Weights of a small GPT-style language model, trained from scratch on English Wikipedia: width 192.
Each number is 128 + 24 x the weight over its row's rms, rounded and kept within 0 to 255. Layers, rows and columns count from 0. Numbers have three digits each. The size before them is the row's rms in percent of the matrix's.

# layer 6 MLP down (transposed), 1152x192, rms 0.0757, rows 672-765, columns 96-143
098:124119077098164142154099091131134156119119134137137160111216155146085164107140121134141113137129105136130144149113103125131127169162116110141162
101:102103136117142174177127107123125100100117109106101129121104152143111149124143143150155113108160082158098151104148102149142082196125089121131102
100:181098100139128137091088105098102109156128121118133149102095154164087075064108150095108119072129119144108112112102134103119107121179132114083132
097:141136200164126133117093153171091124111143127105104084115101174087149125122119128105148106163122151117132088163149129119126196095155114120111112
101:135106170100133135114120106120143105152124129172087096097118153067138127115080097121152120182123131113122159114153083148147134130138113152140139
098:126120111067100155153121120140105142146105120124147152131117110139126134139085106096172122128137136149162106111149100088129127123133075111156131
102:097086134122149128121174168130073103108109105142092145125125154062150147143141130179183123095117109128114148149140098137128116108131139088154115
098:137122134107132165170091120096171135152096152122122063109158123155092134086118152156114113090152144097116143151137178184147141100111132158100136
095:117158119126104131123128096107162140101154087049153120155138117135124127148124098108187112134138145098111094099129107107181083127143143084121112
105:109125122071129119070068114110127127075110160115126118093117119138160163132144117102085083155129114133100134154072126118122108142141104153076151
103:138126138169117074129141156110116101140168078118154142112093133122089106126130106143102142150122150104163141126130154122130149096110129126130135
096:133154117099115126145120127159131111118171139145104095109149157109146113167126122137202170074091118132134112112151120107117107122137091135140103
103:150145105126142121148104107163119124161118134095114097135124087107134138164117156116159148143128130101147142099120129103120092138141108159167151
104:145134090135167170158145110147130163144100089137166112118119123120131119166112129105122143082116134135149156159146114138148118099124083101100109
108:149119148104118126142171127100156085144148124122131131097137150119144135150113071097059105092105090157155161113162126132166132100120069154087133
106:098127134114170148100182098140096092112128125105079135134136117126123142108118097092132116133130096090140126135145111140114144106133124109070132
093:085142094148146147175095108113191156125108113118123122170131152156129157135121121163186134089144112182059159125100125122120103119158130127111088
102:093179134139145105125122100123106132073121126106108133144185136118119146136164195127125101167073120083125123131122126182140108115154148085116135
104:118179107136151149125105098128108113099142120135138130118153115133118102069099146133103138129119137136131134122152112095145154127141116136091149
095:126121168097165157048090103117095157109105151093110125095129119119115080172102135111099119131136103105142093135087112161128096157147135093102150
100:138147131112078102164089099110103095091128096148094148156140157122124120147115088110104086136120123125081150150114117127138154129109101139123174
101:132125125151123150117124149147112157104114120170119128117142116171157120134120126152165105120168150124120110126163151142100151115125104143157132
094:131170137141129111111151158133089140126142148105135111146135118196117169131134132157167136088122133094111158130156140104133144102102150138129120
107:100120161150163127161106115132158124123096135110133136103107116145110152159157152159122122154115117129096119161103125104095121149108115082141087
104:111138135164138150164128096152132114154097127138148121142135102124136113102170106115140098129176186115123162132130145133134107111106114088165132
101:134139141081128103125163140103100168110137106126117136119105121127122121105144131124128119088121152102160148070120118107114112114165104171065154
101:070156149128068099113150176149118166155166124123128084147154122104118149104118105129123146124122131112128124126095158152102175157096131137127160
091:132155164117137128192173138143141104128106117109146127123155103119140123129111085097133124146082156167127133130169129110097159131134139130159189
094:136170151164129166161120144112137150197166121111103114072159140145097175149117110069169098139157118124111164150148127158119139109125145137164144
109:126167143145142172151176155124146099178075125158148119161153120158153128147131130157163086129140105147150141083126118130162126128101138118170114
106:115101122126111147154131122164149167106127111098165139143118130138151150135111138157184124131120127151086069085117078122167121149114124152117141
108:087101098150109123131145100128160094148144119146158111130128117131141151144111128156109093143127152098120152115124093124128171135141121118162123
100:192138147119196129135127103125141155101067168154147126109153135138153135138154098131110122167095133112117129127133129149137125130154158146128114
109:099139142114101095147132094116117162142122108168127128125090198144168095149138102151101127126138113132112133148124119096100164157112143117141133
099:104113169152148128121125121086130073104134129128107133175140131110144141075079133145075125134108088126163139167122088144085112149103114146150149
097:094097113137133109084157128154117089083118089116160084148131143155143130135145133144133129151120094105139183146147134102116111173115139175126162
102:147122153119155139155123127164121114136105142133144097094107148102189140156115091143103115162116090130130093116149126122123164150138133109137128
099:139134118163140127112108148145138110156123110124135152167141110127118109156176136149097140124128147085142152095112129147127161081133164121107126
101:131101104134132138139089131151126143123086102116118132118144135182154137091150109162107129133109125121091154139142204134104129159118136101160136
109:114175117134076149139109121094110137128105131169103112115169141125109156088141153079172144115124189115132120157113141110109145158158105130102107
096:152096123087169101154139152132170125176090131125122137125123050114167136076109142183110140124120093136135109103145111190094142130125115104108102
108:125115139172158139084164142126135140094164113120120119137132130122130113143110141154149163116125117119094130069147145141118137118127142156136133
103:116158126133114144188135183157111149125131130112136131111145108166144195132086123150180166092122177137127150090154158086131085109127149135093122
098:141119139142135096134153157146136123137126154094124121107140101122149151149124068170141147153124120106130135151110148117163145107114151145176143
101:106118127136118154058175167139103111149106144134165146142100092153142122132159138141113136151129122132099150062102146119112133155119143149145157
096:122082119093083114133151126119105126100107131137156169125111051091145136123162126092090114126105142081102152071149130118150158091147076120126125
103:120111146137115165077113140132107067147136101158152072137091149124109117107119152113065136147136115110108136096122149117132148157137105149131137
094:117169128134163151122129111122075138121185128177112140105142130159136098184144185150155114119141110118137105125131132097134096151100132149113110
100:157149119147117181169143145169103116104133154115089121144119159125099157132148142191160089172136152127130127134174107149165103107146122124086151
104:137119108086165151159090113153091123107099136139135118110128122140180119091111155140103150113113141157115113144113102117136180141125129136107131
099:157129126183109120123119079147135139123145159128135153155143125120125129135135143133146143071121118134085146120129098144132087139131149148100119
110:108125146112099138151140114030122121083107144129120137154105106131101144131160115129163094131141147126061093126092116089101132175158092123124092
097:130128139078120115131163143101123105106104116140148163132108111106128093157093108103169123106143182143121138130102154099117116126126141150109124
104:101104130093107139137143106138128106147169124188121113117159144133152165142076125110106121110111122143134080165132164143119128119125123115134141
094:103118126076152127130086127099154115110116136127146094163144104142126108147143113098091162141130141112090129159115133160140111135122121106130157
095:122098100171149097118156163158139079113168147136110163091136096172129075151144128113142157137139166139106138137107105138118123128146143139155132
099:133091121163108118132167133138131075133108144166127109192113110124127144145095107143169124143089114136132117145114102154124149185146132133159111
098:132127122117140084115129143097094182136103138140143157139087198142124161108141112133091108108089138128154095083127153128136128075083134152144138
092:127104140097139153107148159115104126161166148112112115111173134167126158168138105108122122105110193159132135145125110089107095118131139136150126
106:109134131151109143103121132159084141113129124078105091111121137162136137089125104132184159099112150135113119127176128118141123139134124168111113
104:126110164162127150106125147149127149126142125145140151097143132133167182109138129158117099149105134149093072112132102122158115139095138148139138
104:099151120095144101144146147154150137110104141139128178138187147125147110116114122139088109095111125120147118123135139103149128102118157102124118
101:137166080134126159086115154134148115145125097113162109130093160112117151130130138158134133126142125160129138090112149116142115125140137127139184
106:155116147161145099114100121135157144139121088133117173106095100159149147127123150164137127112106125156124104134116138163133125128071126182103164
096:131132110096102150121113153126147118094148133139080163159137078167144118140117116127127167080123113112188098098128155171078117163113127140149115
098:136116124098116144096135137137097073112148088162115102110101136131127135153123130146134125113108162060109139116102109111138093159132182128120118
100:170161175121121150165134123122084112129175083165113128150157164120132150083116142155135114156164115103127106119118110145147165128128123104063157
098:118157143155125100106125159149127071118108126140132140140139133165161101096116138137170131134123118101095132120139064144117128093135132151126113
101:169157123136110168091106130161136133093149138149100101121174135114125134139098113120137104164156118125166124133159091098151148120127122106118121
090:109146123113089102065128128123088166123103155104130096122135124135171131105133168113102120071134133131171127107132143113137103163143160133122164
099:166157134164073174138107115137113110108121138151158090163144101118148121113136140131137152152110166100138164097192159119164132104157141157137137
097:123094121109131078119090149115124140162086152137149121129096089110169128075141142151134131145098116164122145154144126127143108111122177079136129
099:160096127130118105139096129181123134116075106133116101154149128145152157106156153139153147186141131123107128156102134133097147119144089156166099
105:075118113130133159139126136139135119161152096095107083096113164139124169137110157146169138124102126104139091172150153130095116107177156091135108
090:134112064143134162120155130131134122100160131136107131123170156136068156125163129102157113143128120158149137142094133123141108119132131115115110
096:087113118155104168147135145108114178120111114067128123102130102098158144137102160093127143175118120068100112135142128113157129120134112093098154
099:099121105171106113117147135177086146111151164103077119126115172139089156128111114174132166084110146129111139105120088140112140071160080147115126
103:149121123103110165123126161141146090132118114143129159098158204120145124144102135162132139131103133108114142131145105088162171146136154136136126
099:123175129152109129117099166131113123118131157141121138129109190130095149111125083118124165112165119137131127157079125143112116083134126158126128
100:131151142137141109090184142146137174118121124139074146133091193107101149147158148134115132132109096161138151136112120148103110148135189132133092
089:193154175149087129112118154158138137116152143125140123152107121162163111131125117153137137114120094096110125080110100110137136127181114098107109
100:155100146134116110108081148127100099123099135141120117148157108101161083125148116116116123136107146105121153143126131169112122115076116155120120
097:133100088125118123112109106164143095115162108139120109136162006147163099104130097092180112135112168123175108149122133118077102130114106152152111
093:131124134146094105163079134103092167137149150118104094094152068120136119125108128127148154165124124095136124124037132092166131137136116154143150
096:148129121121147148059116127137131157141087097119098130138154174131110154132130127123120135132172132146144166124148159137076172121103097122123155
099:130147130127094156151099106158109134084151150123090069134120123105066118085103142144167161125164115085105108097107097121132109139147149120150104
090:151148143125147104122130112150097126132113139134140112121111103121115104129095114142147166112138098162121119131146140121127149125153131130139159
102:163115134138126125185167156141127111121150193103114125111131092137137112199092117137109112102078133145109118093152138116134128144132141134133125
107:154107128092154130162096126057144143110164115094110163158150102117105127132133145136114094057170117125122154132118111132103139064126096115120165
107:109123118107146138127099140157130171093121126099110133110104157149136148122185101113149109134146124132192124109131179135083104114119162133081095
097:146095156099138095124107128109133109163104154155153100099084106155078098147079123143080151099121124153129114139132152155139147150098121131077161
101:123110135147123107157118082113105124147108142129167114151107112122149142115147118116128125157127092096162127109140102126132149157129125140166085
086:130076144158176102159073089113171139147109131142139106107145094134139150127113147128207091149146126154090092100174149135140122179154093120171140
106:114134122082140083103137117138129125099130154122122113112090126127150130121168123180148173148090122157135160163139156099102102161092122129114129
# layer 6 MLP gate, 1152x192, rms 0.082, rows 673-766, columns 96-143
095:144134141135149077110154150114131136123131155080157142129133144115121106125101103115105115133149105082145138129124120142122121116144139112114115
098:128153147125116145129153134159157121134108122147149140084132113121141155139158136148125120157126150085135108150142088157133171135103134139136106
099:107169132132088081106101140148094182089117117097163125172141140137123161113145114152125110094139121125137143111134190156141146172118131114117066
098:089164118069091139145150149140143179130122152105107161128117137147110180128132046119142151109116143093160117108132120122195157145107122149106071
100:111179077100118140111113104145158153175121144154095104113126154117118131091114171161135151114106102148184152116093136132120153116100138135057105
100:132099094138140154118128115142138125125160150139137139143099143142138159133104137157123152153077097115098093115110155130093140197134131153191116
099:092137117109103159164163173127150124168124146164121142123105171107102175146150098174141086103117081165181107109114160130127129107087120123127121
095:132132138162135117152151133134133107128205151151109157079126132127105171111100116155150157131136117115159132120158088154110133138138128107114144
105:105182138106148145099124125120101118130092152138123153138120143098124167084126164085144138150153157163087127125114145182046137113096112136109152
106:122140150112155104108157113088121104136158145115147114108075115167141096139133126143088096129129100144118137129088112102121136092106179142145107
096:129095134110109120131090092108142111120155081156096131144129142120094139112134123126144100142147126128137121098145092106144152113137153131121098
104:110107117137062131142127124087122146137124126111097167176146134135128115117092077153132162130102114113149130125083114119158117098068085130133082
107:121141124089095153163118147101139160139136148156113117142101165080083129137165110157151126172092139101128105065093077106127139133158124159101131
105:100133103127144141069093138122146147133144139121123119112098133099101119107139141101142135116104174104157125126097128170168122093114150169118169
101:126120108132090079120113194119103143136121106115164130168129127116131119139159142148133151148120149142105111133086115153155137129091119155135138
092:155137153126133112135137157156122126071135159139112115082111191132126135161103105133097130132178126128166149112132144141119095112142128135147104
107:128078099114115132056117125180158159172094158184120110095139137150099086106131136114099146096119142082156143101083077129114143117135123142178130
097:122153165121076154103133148144130100151129136107144170089112120069132169128126140172124126098153160133126147110101146144137127121110163178148123
096:113121150116154103139128155159121165125134151136099123183192107115127122147134137135165155143143120132135134091103139132102116170124131098155147
105:117127068137098097143106164095135145162153158114125100142100129164094145114146144143119124119120156083100119100080117148109139130135180121147086
105:153136136105167178138154109139118099123150132118143136118108163099114140156138143096118089158119148158109126127152133118122120135133103140083119
090:125136138105182145128162135135121112159140089143127124082159113134103155100181124128146107142156125143148126096146110142162178184073125140151063
103:126148167101167121161185111107088168121121126130125194126153161141134154168143155148137104127117169153165075151131119167104089144103132083109137
104:106123080132112097132150124199155100142121158106142136147141121160115112169128139124122135108102127139133157137095140139141113090108091064163104
099:138121129145114154114150129121152110095188143115155069128113101142103122143155104117094121123117120156142135131096101157119095116103103118107141
100:109185134119125117107128184118120113113204155135125130142137130135109096110108130184130155145141110134141118117104161116080197091125191140133140
099:138121092135082153139162132142133157171148118109085172156083159098144158119133124114121140138147141103137186082113134121150184104110117134110110
096:118138151112126131123130167124111076106135113086138130126167151098093179127127112137112114148093120157136138102147129128112135126132116152104145
106:171148144112122137137114131110136151136103104137118128126096140099185126113137103101131107116131129135084098122169109129136188135098138101096094
110:114139154124149129149133124125125112109139082117124139147105156161124127167086131121113107141106155170154132157122151177126079167129124133127110
105:098109142120116162120152154184113132125160150104145085156120128158114140130156129145091132125129111131132112126135127126165134145105165122130105
105:161112134068127104087104113143101138161078103067130140107126141133157147098127160141123139124159185139149098156123160108143133133163146130149122
107:132114075088099104087132141130094132137164170124127115122168147167154149131116134174096144144134140127084152150112093140137157115132158105085156
094:139168120100166145129105168129167115136170125132146136115148150071114213095094144112132087122130145150129105110139146153142183133127154130118134
095:103169128183115133129122148068147176151204085092148089122131161111124132126141167109117107178117116159141163132114116137154186134132114122143107
101:147149171115103117115112105141098150150156154154123165115159116160117129109127105110157122130134117116116145115113121161119134152118099113159094
100:132139132141124100168116134155122130080174154116141176128081111089165159143180104133163087122131116137126172113103106105124147154117160123144083
101:089145149138109113134132100122167159114155134112111154148162143115095155099141102145143108142106150159107065144124154147180082122107172167135139
104:113090123128142130141092097119115125098115141104120134153123118123135130078110120141117176134097135127133119099120132120174073116160125139140170
097:164142141084134114115094094133148178132147129099125191129152133125139119098149147164134179140207148116165131107130128117122133146118131142125083
111:157141108120132121119145134135137131105122117135157107132112117112122141118125168124111090112142121161128114158080142148102121103108146129124155
101:098105117100128132148121135147139126061122145097141134144136117157137164157140118132100130132092133171128153120121140123169132171126134121114119
102:118123141126144157104159166064148126123132124153074121109115083135117104113110152165129097146115126126142126099106120138137132153165168108154138
103:131095108106141124101130132132099122170149146127167107184102144088104193122120157143090131115124137154126121136135082145153161137152191139087125
097:125088107139128128099106115103140113198085127165142127144115150133119082131134186126122138139116149143138160128134079152099162142169113118123118
103:111120126128089140119113112129095159131129092139160134170124143161091150120147113149121147123127073181102149153157131143127140127138137099149141
089:110148072086166122135142120163121116121075137131167135110111140086139162100106132130130078109142120182140140111116089124132134138150123120155096
098:135077168115141128127166090147105135132157152121106123113128162158149160132108131141134134125159149123123123115149161125096114156131120113140145
111:149133132120114092143174120129117104088135167124116096127075113101171114135119094119126104154139085161146191131123141124147160115130079124113112
098:107126140107103142097145150086150175142104116114094149112141129150144142120180166125151156138160130090141102109132130112173114160123143152109139
108:101137153135143085113140107156121104127117103129204124139099134095154123125152079135116133122179112109127101140119093140082099136132112105125119
097:114128110128178145146177157080176136167135155104119103126063132144145140128128136117096129135109141142143117159136131170121156136138115130130116
105:063169094140111140152106111127106125141158148141110095100107112139130148080133131124140144106137099092092155088141125115099138159120146160125168
093:119132094149119124154100135074123093159099135120125118131125149140139136158121113120112109095110147158112136149152178138156128146122127129138122
092:120108112101117144149131087123111096148142091056132122148181132133173157102156092110131120112137123130087124138083121118146149159135130136129136
098:074071155129107117157121136135164157128121125124134131205171158138168130129150132192129105144112125107147141171126160103166110148127093126158118
099:111124146122128171091151151108134166143162109111117198100117138123103106096088131109116145142134145134166148157142094119092131088090145128164150
097:125131120164124114115140114116112136077142107144128158143126123134178092186089137155124114079105191066164155132132168139119144129136120092132120
110:128140129077176126138122136120215135075128194153120122131127142122093122125111160146116146166107126074118140114114132117095120070116142060116123
106:128166172103131134145141127134136153125135111118122153118110115108088162102193155105154096144127121135109118111102114149139144142127158195115134
108:162133101140137156143097126123101114128134134099162127150139148142145168130126086133109129167156117158125122157142084143125159138135135083126120
105:128191143138089138165161171162167120152164112125128141149135133132088160116165143170152098124160114137151133103116118124161130170169153134107114
111:110055119174145122071142135169137128137117153130168139112123166103134129162074161149100134122147132094143161148109154158108144121138132146146123
097:134131148115130116130111129138116170147111101114128157141131125123092141180151147150091114108091118098127136150116089131136128127157139088140100
094:113125159160145106132154131116172095097147164155112141118141123102138076128107107132109159111120116124117112168112158172138115090112156107068149
103:099139122136118113110141099189127131125090134122145105104133132131152151135142174149114142120182130146131083116106093127133090150113143144154127
095:106146162137133124133145120153124123085138108138149179103108135114127149134125151136110153099174134151075101159122089140068117146116162127128139
102:113133133126105107111122155095152151136159134103110167136112117133151119112123108113123111142144123111122130140092173121127193119134169094135135
089:154145114088135118090151137108143135130119155125130173115124132137101136157138120171115136122157113105172160144131136126091135088109125130153127
095:118148143107111105130114101097120093121139153122131112142122102187099088171151118139129149159115139161126144109128111100166121085125119074121076
095:125150099106102099149158141136139139130085123150142127128138124152089136171113108106073122172142161074152116160121129139119111117154129138113146
097:109150127122142132155140084127176159161124128139139121127142134121134093090108094129114073136126155127161119083117109144184116100121133149145130
107:119118134079115150146133159066156133121137099115150158142101134117143142096131152162110104113114113108207122087118115147163077083061128110160113
087:129127135142133135173098075119113145121149174074132132102102104155150104171106117140120130132133157074123120126158170082111143115159139113100112
094:126152138124148142094139138092147139156091140145168150109131123163153093165140135146120109123117123115125151111121141115122115130145128112129111
099:114147100116158115121082091114132127135140079129162172147127127104098124128162132136130110153128157168119123156099105118098121138109143108113104
107:129158135103155077102131092133149164108159129103129138085146160160137110142082144153096141133153121159101136106121139129148115156104168106147133
111:139140108114075141144106133147134119140126114104109129155127132155106174181112126174105108140113132130139164113073136121132101092087152143153104
100:103121089133112134139122132107110132118092117103117117166097118111137122106106113133132111176111117093120106142103140129118123111135096119150177
086:138164157155089142157100115154150165172148120163137129115116129152136113124131130092147108099137109129122150106125163079104146149155084151130120
103:093166130144124136158093152146149124129150123117166133201135122112126167104165094130136088165137118110170093078128155147109137164117157098141118
100:120123140120159112083111141144127151158163111101129112120154134134121175104094143137106105119130117178134104152123138190111129115136175113151145
095:127145126132129125115106175190156112123125097143126158146127133134056144104171134150140088101165106122181097098167141109095188119110124085077119
098:103111174124113128074105118118115104157121111098180146119124142118123135107115168111090129117123120147126152117095147149129152143175136160149114
100:128160136134090119120106168106157118132108108092130165151160125159095149150142137120124099139123134130149157116086109155154115116109077090144145
090:166128130133158089102114129124105136102111151116136147132144162158119155115092128126118145093137118084134093126095176104129129147158146108142103
106:138103096152138140097140150124137151170111118132141122118100118100073154140154138133068077163088103107134171129139091140143164123145116106145172
104:155118131103132141059146133108074140112154194109120129099134123161148097119089124139089136108140120127106168134137103159125150126146126102107109
110:138168112116088094119069117088143120089081102153174139150141120112115097122146124110090133129132126092113150136129109091122101098125125077161139
094:136145148126101113125145129137127109117145113142127157136098155124165082150104120131104114100131144095082137151135121139082104202161110061122149
099:125148132145127122135126137126184157138127160115136137136136122122136142126148104132128110108103105129178113149115108107111122105159134106135189
096:125142126152122138141122156132117142158127176143108133153088137180114146124139159158100097143136115110125148115149118146113109147119156076137114
107:136163110075127130129161136086143107132101145087120145136101135113116173170115161169110142089112134106116134131174131093105106099174149136152078
102:088127151119151190132155089176140140114146135063093118160147127118145122129131139123119149115129136104073132148094165162133132108128153172096087
# layer 6 MLP up, 1152x192, rms 0.0775, rows 673-766, columns 96-143
099:129098096142120122088121120089088133159114113162138154170132086116091109111146172132140141112116143178123102138109119098110138176119119115157131
099:128162124127147100147124158087128110127152130146136094105107081100130122122140100118145119129126094133111094133121107132099164152100115109113108
099:115128142164101118135120135119145184079112109145115103154153130137114129124130149112161148118155125090122155109123133148176146108113135132130113
100:118174149123141145163125137176143137183126150160125132123139145113125153138109146174142111111147136163133130103110117072103103131151170128158175
096:160123145128118105107133135127132130105127092133111148149141144127106119134117089100108136152155102144149106136126114078151100116120147149185125
099:139179143132127133140135142118183101145136139132096145190131140110141110140149095093135091129131137189147165120193103126109114137159098122103157
100:128156162154128132132137139119151104090124158095149143127109165158127146179089153114116152137123154104152138145162149086088119149127129109133120
093:131150120129125136152151151144135122101142127128080168129119093113150140083119134122158146161171137087149134163161128126108082128129108162118127
105:167106087096119133157115126143138142119114136099107164191152120109097182159132154135140100116146145129146147114114151122129139114137124164143107
105:143117128089114116125119100171191103118154162116102132161137154170155137105104144139102112156128169096148148112128137101109151097145142136119109
095:160089150114138152170109150106151101138122107147094131169145135136149121157137095124145104126117130127158107119115150138150161153131142164150129
103:130149145097139138151095117154126144138136097128131154150107120094150135123129118113132113083158111128111144113114198128112154129130146158161119
106:143095112117133115151125122087137162094144141134100090187133122125106095145117130134117089158105094136168125065138103130198124133123151171146180
108:148138123122145093102149145105091119104117118198168153138121131115141091140138136152121104149117122111125099088130129144109115142162168065120122
107:152148158159139115112138104136155129074101170139150138129139105139140123149112136148105139162122135113119109101095151147110128151129122137100128
093:111186135152147132128123145113136122089116114133146097121159127192135137181104123136115134087117132094149182169120158125141108088135158115149101
101:073127091139089154160166153089087120121145132104121098088127125101107139111135135126147130137133125085106166133117117124119118101109156128122113
101:151139144135139155108124105112115120142125117127154128142129160112112114158104173137118170161099116106075155119119174088112145133142133145087129
094:115145095197118123147123166135105118171170106108113121103161147105138097127128146127145142173105109124140151120104151163119142148135103130133098
108:125187171151107145120113138158090111109094114140151127126146151136121132151114105138105150129155107153134120161118131102138110115100090128110147
098:136145115117069106123145163112065120179145122132115101106114131098113144131124141139119141117098100122130130128098097118120142104106084086107117
097:149053129112140157129105123146098091134112127138138125125160135132125132118111180129113121159148121147094123127126106124160077147147076164132140
110:132160097140152118134090119149117122126179090168124124141164132134100126087132155103118121158116118094140131159126133104150142148068134124083125
099:179122146161108167141160096142125165122166118131123159096161107146095150137137107123131194128150144135148131159123108111141125100094134097082133
101:116108130164132131127102132093099092126153160142111127155103135134119131124106125120135152077129135159137092148173152144146173159136101119105145
098:097102110183110101158113207121144179143111112151122092121152125105130139140133086124120124155116095153148141093126153122130140095139159112113125
090:118121127137117142134181153098134106143140125144103125068131132173128100100158085112104116085161144141138088135106180137152151161132158162121107
094:101112130125162115138128141152133140149112163179111091117115188092158124143134101155087121085134135115114124131113151105125114091110150109166113
110:143151138149128118099110130095122129150119124124134155103144139183133126093091150107122127074146102129160125138114117106140116143167108129131165
103:120124108163145108140145102161123143097115142095123115120128154168173130117114105134124135108136140145120110125147148118134114142092125158108112
108:121091084114150141135150083137117114165126136092135139109107140118159107090095135090143154109117167179163150095128103177134123164113129138139101
101:159117117185111120154109117141102166149162174142115108154104142119155098119165162150113140123154142140141135173104091159152111161084155179134096
109:112157136103050116155141074154075163142127096127107090119126128145160161103146112176127092135114114124100140157137082099140168130107118128050116
096:105115131088156128110086104132112112091143144120131125077102131127112139150130113123138070115069116084109143162109083146146119158113113143095099
094:153125094172132142109143110103172111121160082142108126119131149163114086118123125125142135098113104083146129139117141105098128146112121097140081
099:105129097106098139080100126122138134168103080130116125106152149143131124138127175140144122112132148152122161155170128142104093123083127107153125
096:132111146177123110104136154122104164141119140129130123124132123151151104167085127111148148131147100162039151161162127113140097191099133115140096
101:105135143135118137103083161109123110075147134105136190138126106126064149090101105096127149145110098128120123135122113130141143085121128159126138
105:122154123136139120092136128137137130104133111110162158114116144106153137163149118073134113164140126153135122102085133120138125085094116153098092
092:139148098132116128115146063144172110096134123110108139116162140095130096097115155133113147184136142094121109125139101152138068154117177136125149
105:084120121133147176117171155144038151127101134133113113104106138121094108126139123104120134087142106102111168141109155099121128124156150102158137
103:181122112109122136170136146181160119131126154148124152124164123162131133110157125164163119143080108163138126116151127151138132136108119117105108
099:135142162158149122114144148152132095129097141166103084112124174129113109110110144126110074109172129109110114120127093125140096126169174117150153
101:126121126128083166142115163150143110125130125109134101083107099138106113177117149117123139103117113106120172142141168170095143134090109139142124
102:122105111138105126161110133083140141170096148126110139104118126143130115176110092134150147166128173095141125138096094115139134099137136161140120
097:143079180115148065132153151138118131086174164118134096168111125144094089164102124134088125152141128117133135090126138141158138122140122130150158
092:082136122178113103120087139122156123112182163132140083113094124115119156080150112098126104158129133162090080112148158134129138126158105088130134
100:081144112118140153079119137090175140176143139120173135147143128094086076109144112102088126127140107144172119147113080105157178122114148106130097
105:099135117105128143145172161115145149178113109113111115182129125155110125110128132126130106101127146075112156110126161154107092148128117113180128
100:129151109149192106121163128171106159168153100125126142123134141123096136067143158101115129111145097129116121131128164177126151097181121123143117
106:112121162104130097134143132149138130134136165173133105119112149121160150134130119170139150079119098119132163159101162149138086158148144104110130
095:150096080084125114124119102116121146169140132125128129111103149083082136121090153137134107114148174126086094150128149127135130088121141093121127
101:223130096121132148128139106124146100134174137131097114143110120159073105082157123105101136140120117137159133119118140142128110144119142103114149
097:134131116090144135122123094164127105108115104126145125094052115125163154178143107096107118099143169086107119112162127144144164151127152091138110
094:139159171080146119192104117157116121157135113184156131144135132135100154150141116156149144118123098102129133114122149137113134100142121123164149
102:113113126097134141109123141163117149132103121116115144114135091116122152079113125118139117095125087155162094165139165122138125122154105158145129
096:137168145119110132123110110174113131111132117127138128138143131162134163134155143131129108151123152156130116129173146129124116135116092147129089
093:174142136133147166121117151104117101113127127155115108181152148136105145103144115113156079128118134107141112145120074165143159165158131107153106
108:179118141115134119189165118137080156128133122141104127106141114145132088109126103110134113129150115104114137129160145102148163165153146105095114
105:091146122137125144115136133037151121128147129113169101139097134133104164164138093103119128138131132116127074124125128157132110127102153163094144
111:143119111096134152099132114148115137131175098121162135128130140158108121106135128138123133104131125124099119096140141157123123116095117125157090
104:146136149132134147135113125106068147135152135111147140098139110136098123136091147152110120149088101132098177119105097107145164121138123132109165
108:152121084143151150141129121147129159176096121107141117133091089108162111136127161202096167110145150145140117144098120091123075128069122107159115
097:125095096126146119163114088160134105095150124113112112128142128099094102140121145189124147107125124163126134107127167164133127133136132121094174
098:106161134142134156165104102140127144113133163132155154124124129142144117101117143121132117131143181141112177124163121139112146145088096116135085
100:091101084076104127145139122130103130158126134115109132121148112141131146115104081159143125119139135076104134129161153105116160139090123137145141
099:116161147110118140123111170091122127144137139155140144146129136131130155151114130135122122112187178132085122125112090134122077117080148053127144
102:126107085126132132123092146117161164178111122144151104073081095123168088135097126141120112115134109136069136145082155106138172119119158155155183
093:099138136135129142088113132126070146137159134129152125135167145160120120128150107077140157113131144124154094110127116085135102123127117112089113
098:146087131069096134099101106103127099116144130121134146086156152171136116166123096121119105140117133098139160080135131157123141163128117109115114
098:113102158143176164117155063124149128106108119099110118142136140117129144144103152098065085153125138090119118103117108103149053139151119148142121
100:060160133116121127173120142149143118159143137138113160161127120139101078127125108101172152071136099146134133156118168112128152130127096121175104
105:131089114097137172180107148109148115117110151144148121146152134120108089140113123150136087131119117171135119106098157153142157154132109151128145
090:108146142090108128108116133118155131159140118134103131163168158113106104100158128101126131153123139176111118161102106158147170182120118180137140
096:098174156170142120120097170177113092148142048100161105129157131133153129169124125141144097096116118167141143161117187153146121125141111125129155
097:134109114121133146110124129143118119113136098156148129134111139120135114137123148090118149142127101125121130145099108092149097145166121143156116
104:158128102123118166124123141127111148189126138084120113144101120168148110102151103097099159137156154096099112177147099120148147135120142144148119
106:094099166140130107111137128150130126081144140141164149112105126107097121083151138099097133140119121155131127156142150160129126147134130142073104
097:120143096141149122128091116151157069126079101120145130111122136149104107138141095120091137153127133152156118166133139137064127097130087111129115
089:120122112155124141182137082112105085113171140096093104124099168138145141150101133172100128121137116147114159139136124122105128125151143172101095
102:107159109120167148130095165108126117104150110163148123129114125105133115175136138133129095135128117099106108127130145122120109124146132140149129
095:113120116135150152108128180141142110157113140159135143112145125148123127128091068140138145098104126170144108138135152156135150151152137162164154
097:148155150161138092150089148138125118070091127134130166135108127124130139144154123125147144140116075119134145121144196062117132113139122106117105
095:124164149104168126163132131132139131102153143142143098139086115101129131118160080112165100121062131120112077123098125142136115169128126113113099
101:085085097194121147078145137130147114137143139111120106149103107112128112083125124125104177106158100105109097096125118157162135133110164159129097
091:105131113148077145161110134119134089146141137129180116122129120133154127137124096095129156139133120155145144083149153121108142134100120153116119
104:086117122163142100106170147092088115127153162137169172112096125135141103129124106136113132147113156111132186113165111162115108138155105123107142
106:134143135113115106136151110145118107105154156106102190121121104122104134107158154150152125103169042135163165087113128137164146082140114150121122
103:127149124109161111164111137152112148114125097112170148109096108093130147103137074115134124142122121145103110118119164107141182170136127118122135
097:119177138114129112145150168158144132092150131106159124113112142160111131145154150143121075194174088127119167153145125136123112145126070096175135
101:092107136142111173151199129161141153135132144109114094117130157121155133102119101120128149119131134102117107132086145139101082098098130118136089
086:134096159154191137144129129128108116142098159154111103142124123155094152128131086143132122121116129133077109083156136134148141145122147092149145
108:091106142154089113139130149093099167165130134129136131163110111142138117122121131129169115117154093143108161064118118141181139143127164144092130
104:142116140133130129140162157073105121118154107133119140119104124112121076126125141146156119094144149105152183133185133140122126134134125119105094